Part of a small language model's weights: MLP 512 SwiGLU.
Each number is 128 + 32 x the weight over its row's rms, rounded and kept within 0 to 255. Layers, rows and columns count from 0. Numbers have three digits each. The size before them is the row's rms in percent of the matrix's.

# o: layer 7 attention output (transposed), 192x192, rms 0.065, rows 159-190, columns 0-95
# v: layer 7 attention value, 192x192, rms 0.0657, rows 160-191, columns 0-95
o159 106:149123118083182126142159108150153105135076118157145173126147079117168114124130115099117124105131120130123112156156121115122069100123159131098099072144200110141073103135102186134116108141155093136069160141146125049180100201122090044116139109077085154126135118121109071097122122123099098120
v160 107:156156138142085128115152106186200129094144109070144174140082165142120154147097120147063105064089158130188143119088180150137161161100161126178135165122152175129180173064116136111122149063073107138144116184136064070119101167130129127143091130127137121107155091122162144101123085134113161168
o160 111:116151105148095142131110205105084102141126201188082057157170104124072145126165106156181125173133132128096138134094095130136110190119134191128101127149155125084173148098145112136115079175150187064141159145146119132074073185142089090202123093173157123148101156116165121151153145165138116143
v161 104:130102137146097113138123118056135122106164118062108105131162203144158130133123142080103086118029110091085139130123159170169149056099198092139169132139129112167119106139112141137113187079149093124125130144120109132100144128080092179113088103156189092126119155159170100097077169104134181108
o161 105:101104040112122150161088116140102108150083116171068121129129111154066068155108143102199107163124151119124098096095147136127109138146073098095157154167143169086166166155118104076128063110082159146078164081097140165129173117106121112164149111181100123072128084171107126154128136188122107144
v162 100:129203125075112121115188161094189115138128157160184102115138113104117139164065087121146135114093136112102170207137148162102142040123078138129187131127083126146108131112052072152141113116106154131118116163132185155175123143134140098136111119090111157111138138109129197075128131167151170104
o162 104:127113173128104121088123108120105090120165138094149159123159143145103119075175161152208091110199142149145124105140100144107163165082123151129126107150138131160153089144181117190102118130096150092129117104115126121171156098117135099106128132150103120098162145176143137106096152147096134173
v163 098:114090120130098143132117096157152119080072182154149143112105113105097139186116085099114104120156176131121156112150186109174162139104119134185145135089102117117157077098121070117189132133177162128079205156168099134154120109183100066142107136140104132116131177137106123113137132141133113187
o163 096:130127123084138061134146134137098120181171103170141139150120115090175155070165194147191167126105114151116125131148055141100085085153151115128070162116175107134163124118132109140119130083119070072191162102151142148148067144141169083121124089124144136120102169128163102089119156138112125103
v164 094:140172132020060095110120137097149139104129147103166132125151148115128110184147104133145170108086181132147149162163136187127113110100130131136166102164118128171118083149116152088148111073139144163117068151094135167128142141100080054132131174094144123112116104115124137122158132153160171171
o164 097:162158195140155135113073098097109087145151105145140117144107114141152113118136159129217089146177090125145105127087110111127212143104076153064115167081160201124172137150137115102058092138123155066143138144098167104093170123165137107115064100174086122079195153139099134109102111165084144159
v165 090:121123150093084078117121095092168160090105097076156101109102104178162119122100142123126117159071092109119130140132164097128151117105126051192093126094141109132102109101116179138165133069144128128171147113156092121046172169107192143101082109142218093131137106157129145141151132126113133160
o165 092:129136120144147115073107094132130161147103121198118102182125147112093146102106143159141109072127118158108084086110127088087137142130091101090158144158096101103127168126128126129116072059122091137133106125081107153083125120087140100125167154109114132126149163098137148156109112206118154123
v166 101:123165127160126085182084149154184140138151115109138146157088155164120134165151129086093124122084172094120134148120121170137116162137124101180126073052078188118112134142166169170131082088087072158114147098097119097164154173081099176093142158116137108110119161141195100152201104116113118164
o166 106:107133115169063117095136119121108140154137088130158114161171165174153137168100123123164058083166139101135127148146152161160169159058134147117153186152123074156093142161182146077126145130130160145144223130114044139107121148125079146144110110180167108108179157109109154089150129133117123123
v167 107:108136124165161137121153109168139074132013189208110123110122091100118120108145164157147108155195169098118106138165123078174124089137120135155063082123088135089124101149151150149105126167153086122126149098178172099097098078132079107124129156069099137097112124109137124113156087124155092109
o167 107:106112200106190134087157152128193110096187123181189200126152122101133135114154123103083188143135098160148158144189119057112093057141138231139155144134169145149076091139105139165139149151179085115116127130141119108191104151136180130087145128141151165181091177094133132098114124135117115100
v168 098:138119110127130089133124115115129140120157169104155129121149095070179180096147124089130087096127102096096185173129188129145156107115133119107170132168115062164122118119087145176127146188112166118095139162139116167163129154176110093126134126121110164144120166115156104126107125143118160179
o168 097:123191166112102133069141079140113126157194078136116143116195141162124123092145186165133096159117135190192117153148038104114156096142120112134119138103139184076164127144146114126147132117125136129158161096146176145149164113057163125182112133106120124123120058132126125119110158154135180088
v169 102:172143146128147055114104158079070143105119150166119131107145127116187057125143123136129107135127135080081121120152165114114077151217164183123133121120086088126119135135131195143149131134110156130094119138168195105153096137178168154110074078083107127105073181156148103125146110122142067090
o169 108:104122112143121117118097057140142151067156041147141051122118169158112120223114120113140178163121116130202132092118129144150161170118177148108138094148114101114113143161139102112164079113142163177138144155123114174074125079140150142047127198170180123160149129120110139113113106114166103102
v170 099:082048127097171091113138121168149143111085120168138179137105133162103133108060124080120153156117108106162119108138133143133170098142122124132119172109129146120135127103149092161091118144087165157174076149119109140106157110116206118110121086122147106122153131128036173205106065106149160158
o170 100:184223091199119155174146144069164160156138148107139136147127111055119097099162120217121137115094136129081149094146110184083096125146145089130085079160131101156049124103127156141175170095121107130131149114103030118111112226148135111103111178037113139167101167123169164140163178146136118117
v171 094:152150121155161158138099139134138085164165112042090096143115110119140133104112134111156120047133127134153115138116097161173143154124166122113158114105167128097124123068138144136123170150141129173094172120160135101114128128152125104134121115212156116145185099143175151098099197113085144179
o171 093:114082128104109111129180158194153152108085144127070125106225109159097186188080160106094098141120184103083129125145104174114076151104068102210148162139091151132152086147174102167169164058105128132118078118156101099147160089107141144189140130162125121072111134151141132121087090117187106103
v172 107:093103142164108174134147108171118129138093121122164163144109165113149087149125190175100110198234092111086091173145165128185177151139170144099094141163138083103125121142114112134156156179142075139139153087135131145150138096146133143089161149076071127132107077160087065069144143140130123125
o172 108:147186200077093107118178110111089154132134140112120118121156121099152146034142100104090129091067123115089097150171108134071071095127176168142145118077170174113092150141094149142094156119182087147137130118161165100085118106156130081099184152173155160161106154127116154113071146112166167093
v173 094:140107114118103197156107067112157075124135084101124103104154126123093091096105094141135145134131167154136111049144074133127065116132147170119084101100098086108172091137194113074190133120113108160093131139052165123105117114137142143138171136164167126110144149161164108136123195125129151127
o173 096:131112069117185165146115163168161137103097125094117101133161088109098155162138099057137145168106145168100158137108188085124077113166127146177112089181144136160157086173114118189099124161160093087143165097177134160210098182119082130134109160104115154106123155171124146117155135105096063165
v174 105:126109142130207081095169109155163125142129114188118124126121142133106116132173167101134146083139151123150154101093158124113137205120126121161127142117176165126120168074127101121106102076117103148117136164139145126104115096105104150131083076070115144092098140119113125157116052102171089075
o174 102:134086149185130092151150174089165104132116139128112124148119153084162083162138093140088176136137110062146172117160127193138090125103103149092109114118137097167066158151162168068124125151102164151092126172130080129118156181147141134124080111137176149130110155098119166162142164169120104091
v175 111:142110116137101136107106106166096108122153160078110147101127143162139118146093114113129111116090122100108149114149113116131164173097110172154157118162106125115173109096112142083121139112119166169142101087099097169083157188168134097118171166132214121144135134125166066130109183177091140137
o175 111:104144135154147177119057117167112123151096069130092114127152035134088140136159156112152143129093119173114115153126094075128106094226115130102146191059159164122182117118155121148103131126116118076135150135156120113098068088081137135202060104138112141110138104104163153106102114148124159127
v176 101:115132132102189073124146079151135155154172103146191118141108136122153101170127064109095130087090114127128254151145150145094077137143090146102089168106115115114125171164084157147158065147049074101112108120085148117157108096157181216123172156150189137102106160100121160148144110138140126143
o176 098:101208133184118092083097134082161121117181156065161115150179171141100142153128170171174106106154154135156082139101120109131172154081249118130138135184123101159134106079132123116099148095115165142133121161119040129108136148111124120130116136109147157155191144102133120051158154099180099139
v177 101:143096115124188101122152107138125116183111094143134139144135071088160169117152136125131136042145132177146149115110112121132081153152099091135080115145116086077102117148111143165092086108081111057085131193094148106113113158145126193134150093136174166121156179162144148119125132101096153183
o177 103:065172130163130155146124125103204198146126144091133146143152242149145183189117147133097141128162153150106156122179150172133141147126193128166213118190119113072125143158128117094134201138121100171120155154153109104172116116118104124159165119069169173172105103146128122123138187126153083095
v178 102:122142135167155117189193109143106118158113126135114113131098159139087057104131192147135117151186189174146089127101117103073096100192090163043114111141145123104120154152190120134101136142125165130095090063192079096136078135196074178125139143183068169113104102136100179054136107095165116168
o178 103:108131112093127189125117126131111083089130153131150118107165116185148161172100061099151122138121102048116132159167111138118091101121160182220134028150115098128020104145074114092153161196124111172111170178124145126173125094167143087086163124134097133204123166118096086136144093114171089181
v179 096:108170140139125166130176170060160151120127145079136110138116106130160152166095127178129124157087065131124187109134112110127118108106131103155136168142130139178125110144039126138118080122137100107158148090110110130191152133083127138142116139099177206152137148083118148111120167176130092129
o179 098:105101156075146140104125139174096099115123163133136142086123170121076115097132118107142112144176165220138085179069146095112187086139133167099158154108135135147209119060133168156075116137090143104125097115095185171139116095152123143156155098124122125159124068158074085133148126122139165178
v180 097:142116149171123123088164091138172163095153076117165140107097119187154148180148116195050074071130124158125126082161178082131144167092141047154095144103157167077108155141067124145125044093164099124171190180156189107138155138103084213135096144091126100124120133138144106120159166133114089118
o180 093:110090214100091094145144134089115099138064122142171132156109203132129120095100080131160135097139111083074137148139160142121134125092118095094167153162114112122170165101128113091101109073124171162082068095161110115117122131156133156166177089141171135119140164131134124106160128181110161108
v181 092:104093111085187173147179098099108122147172161148092165166166098124125178132126059129145135118183163144140152149102053100135134131121191160141122156111173038150121117175070116181167175129090092091073122147073054147130129115115130131129178122177095165114144144148115114129090130114132107192
o181 097:132165132063167155183171160147173151144164123079123140123134157149172136129153123068120078122128150182145161152106119156118110209141131141172076073167145145093122120081147139095116120117141127163103152187131163096136078153086137134155143107068133159119082090113120076115095188080184134114
v182 095:171112138118136139143148113096162148133127062117121148146117068116122107158167187099113064142173113141121079075129157144114153133142103119140085179164119107136134131183144118139129084128099077073124178090082129124160148165126084085111170142091130064125179140143113066108151195138103121124
o182 092:084115144117167101103153111139089121123145156032121137136174167139181136163114097156085146109130045172104117038138162161126111160197163122135188172135124124119079139106093143078104108102187071070153091109120176108175097122133124124165162119144130197129166108141166164166108080178129108109
v183 100:132175127134142095137111129187096130135162129090111148116145096098168141087181096106143136099061116123107204113137146082089099147183106122155069132114167163077097131106172188118115072124112100115089140130131128080098104110153137171148075143176124118131149155123195102129171134101102105166
o183 102:127123121175125104111070124110183156121142107132113118130138144132137160184121111153121131115112190133174098143165117110120193140116152101120165161176116094109136140097099098108163165116148089121148137114154077124094122114046119133155101127092191114108167171077126144130107088088166151049
v184 100:170135135084168103081107168113090180164123120160161134126121101133080088101110127102108103120172076138096051135109165129118153173122118188107116155169155160146139149130116169118158135155137165107112135136166149213144142155161114074124099095102087145143083084129132132104114116156123119087
o184 101:126054167123131091120135030097145128118131095115087066111091112142149132145119109177094148100105113149145130094132118144196140094184126070139111086088088115122124149119145124081138109172163167086133061156113191115101129063138172133095126192130117117144112149136134149149091122128116194157
v185 097:155097124121111131088105085113102082084145109119104151098119118128116162184178098116140071145189129136105100088129125155113140150115130157054141151186107111140120142148087165118125125111149161132157097153114171086118122136135098103153107150114136053142129131157127085233104114130124195109
o185 095:111158147206122110138097126108167109169118082103191158153108066131177088116090117138146133161111059138147140092170091122122142128150079072122121164070119181110099105184081066121097148107141106149142114110160076132176125088108199147135092107067127111108133133122136158120112133151142142169
v186 097:122092134204144137130181095195124127119158086101066155185144169121161129072091117092148142121137089110102117109108100073160184164135160101121156121115155110107152177114096117163074164162099153079135112087176047138145157129107195132109108095171154134163145138151135092078067132133087164143
o186 100:089126054076105204181139163119080182165106142119094122094132101112090162121146114086068089149072193127118119163127132203149072071152146126120167082167114135044105141075165114167181111128106121096091167144146160151106155056084108130157165156119140117153107068085126168125128132193155136094
v187 109:151113142058101109122104187137065197071183144114087193120134166134100123122119094094102147154082108089078111112190107101115135122114120185132162142111157144188128172129115138109151114134126165147136104132164118165123179084138147059102068132090090096160130081122108127145139082155141081133
o187 113:136136134161113142106099061099153112124127099123167053118066091144161081172136125134118099095137189113169105085085085126138171150157154091049074124093133128146128170093155137155119056084141172097125099127120128090063118073119117148090060193162131109147162169137126131141075078152129184093
v188 099:107132144135120086107105106144118117139151167125118061111124145130165181137106163127134157184132167152163173123143104141106121118114162095106136140109117094178118130134169169140134160060100123076171126085127102131084150166146154129176143128173169096123132122109122138154137078146161152109
o188 104:116110083148110157091152191135119082104135111154151161126135097084105084110083124127129144128160040116112084159059146065185126148088099125095137143075113130150136114147137107117133096104084149160100106148102102144113127140116094180117140082174096110118117081107103088143206152150100077182
v189 094:141153124103149128164119112148116125128162097151149179177088172116068080157123168076073067166140131125163079142079185136142127155145159140097069084160116061129122106142178134155103209154065105114141127116177130154149117152159173163116175150109124149112107070140111096126137134075129170103
o189 091:111161109140148084135132145088104137144126138087106069152182112167130122195100091166139175101127081128139149118144108135139076125125153134185156106163101167144073095165114148103177121123185159161146191122141147131094137140120100153112178168164105137133085176120126117156120128109168097213
v190 097:109094134116092152173153153097121098154135126099101094088166124100197154117210140146166154149134113077073129112175135087079134135153094137155144108060078138120099109132151113072119138138180151133094162172161172129118105110140090161134091110099091170140109185140219143062125165136131059135
o190 100:137062131101120123154113068187129140118130069173134166186131128147099101122086123080089127139099126090167117142155122113107124100143149111102103117100185082081185149183100125139158116118154130173132118124117169103173132114156109117091104116141152102112164069155129109154055107103079154049
v191 104:115134135083098082102121229105112119193102174117125143123099167083091163166080115151098158135085144097097118163134092155139128046147130156101166158123116181120123092133154093090167168091151146137136162111091114184151116128137083079118131152139074132124131109121116209081159155131145136153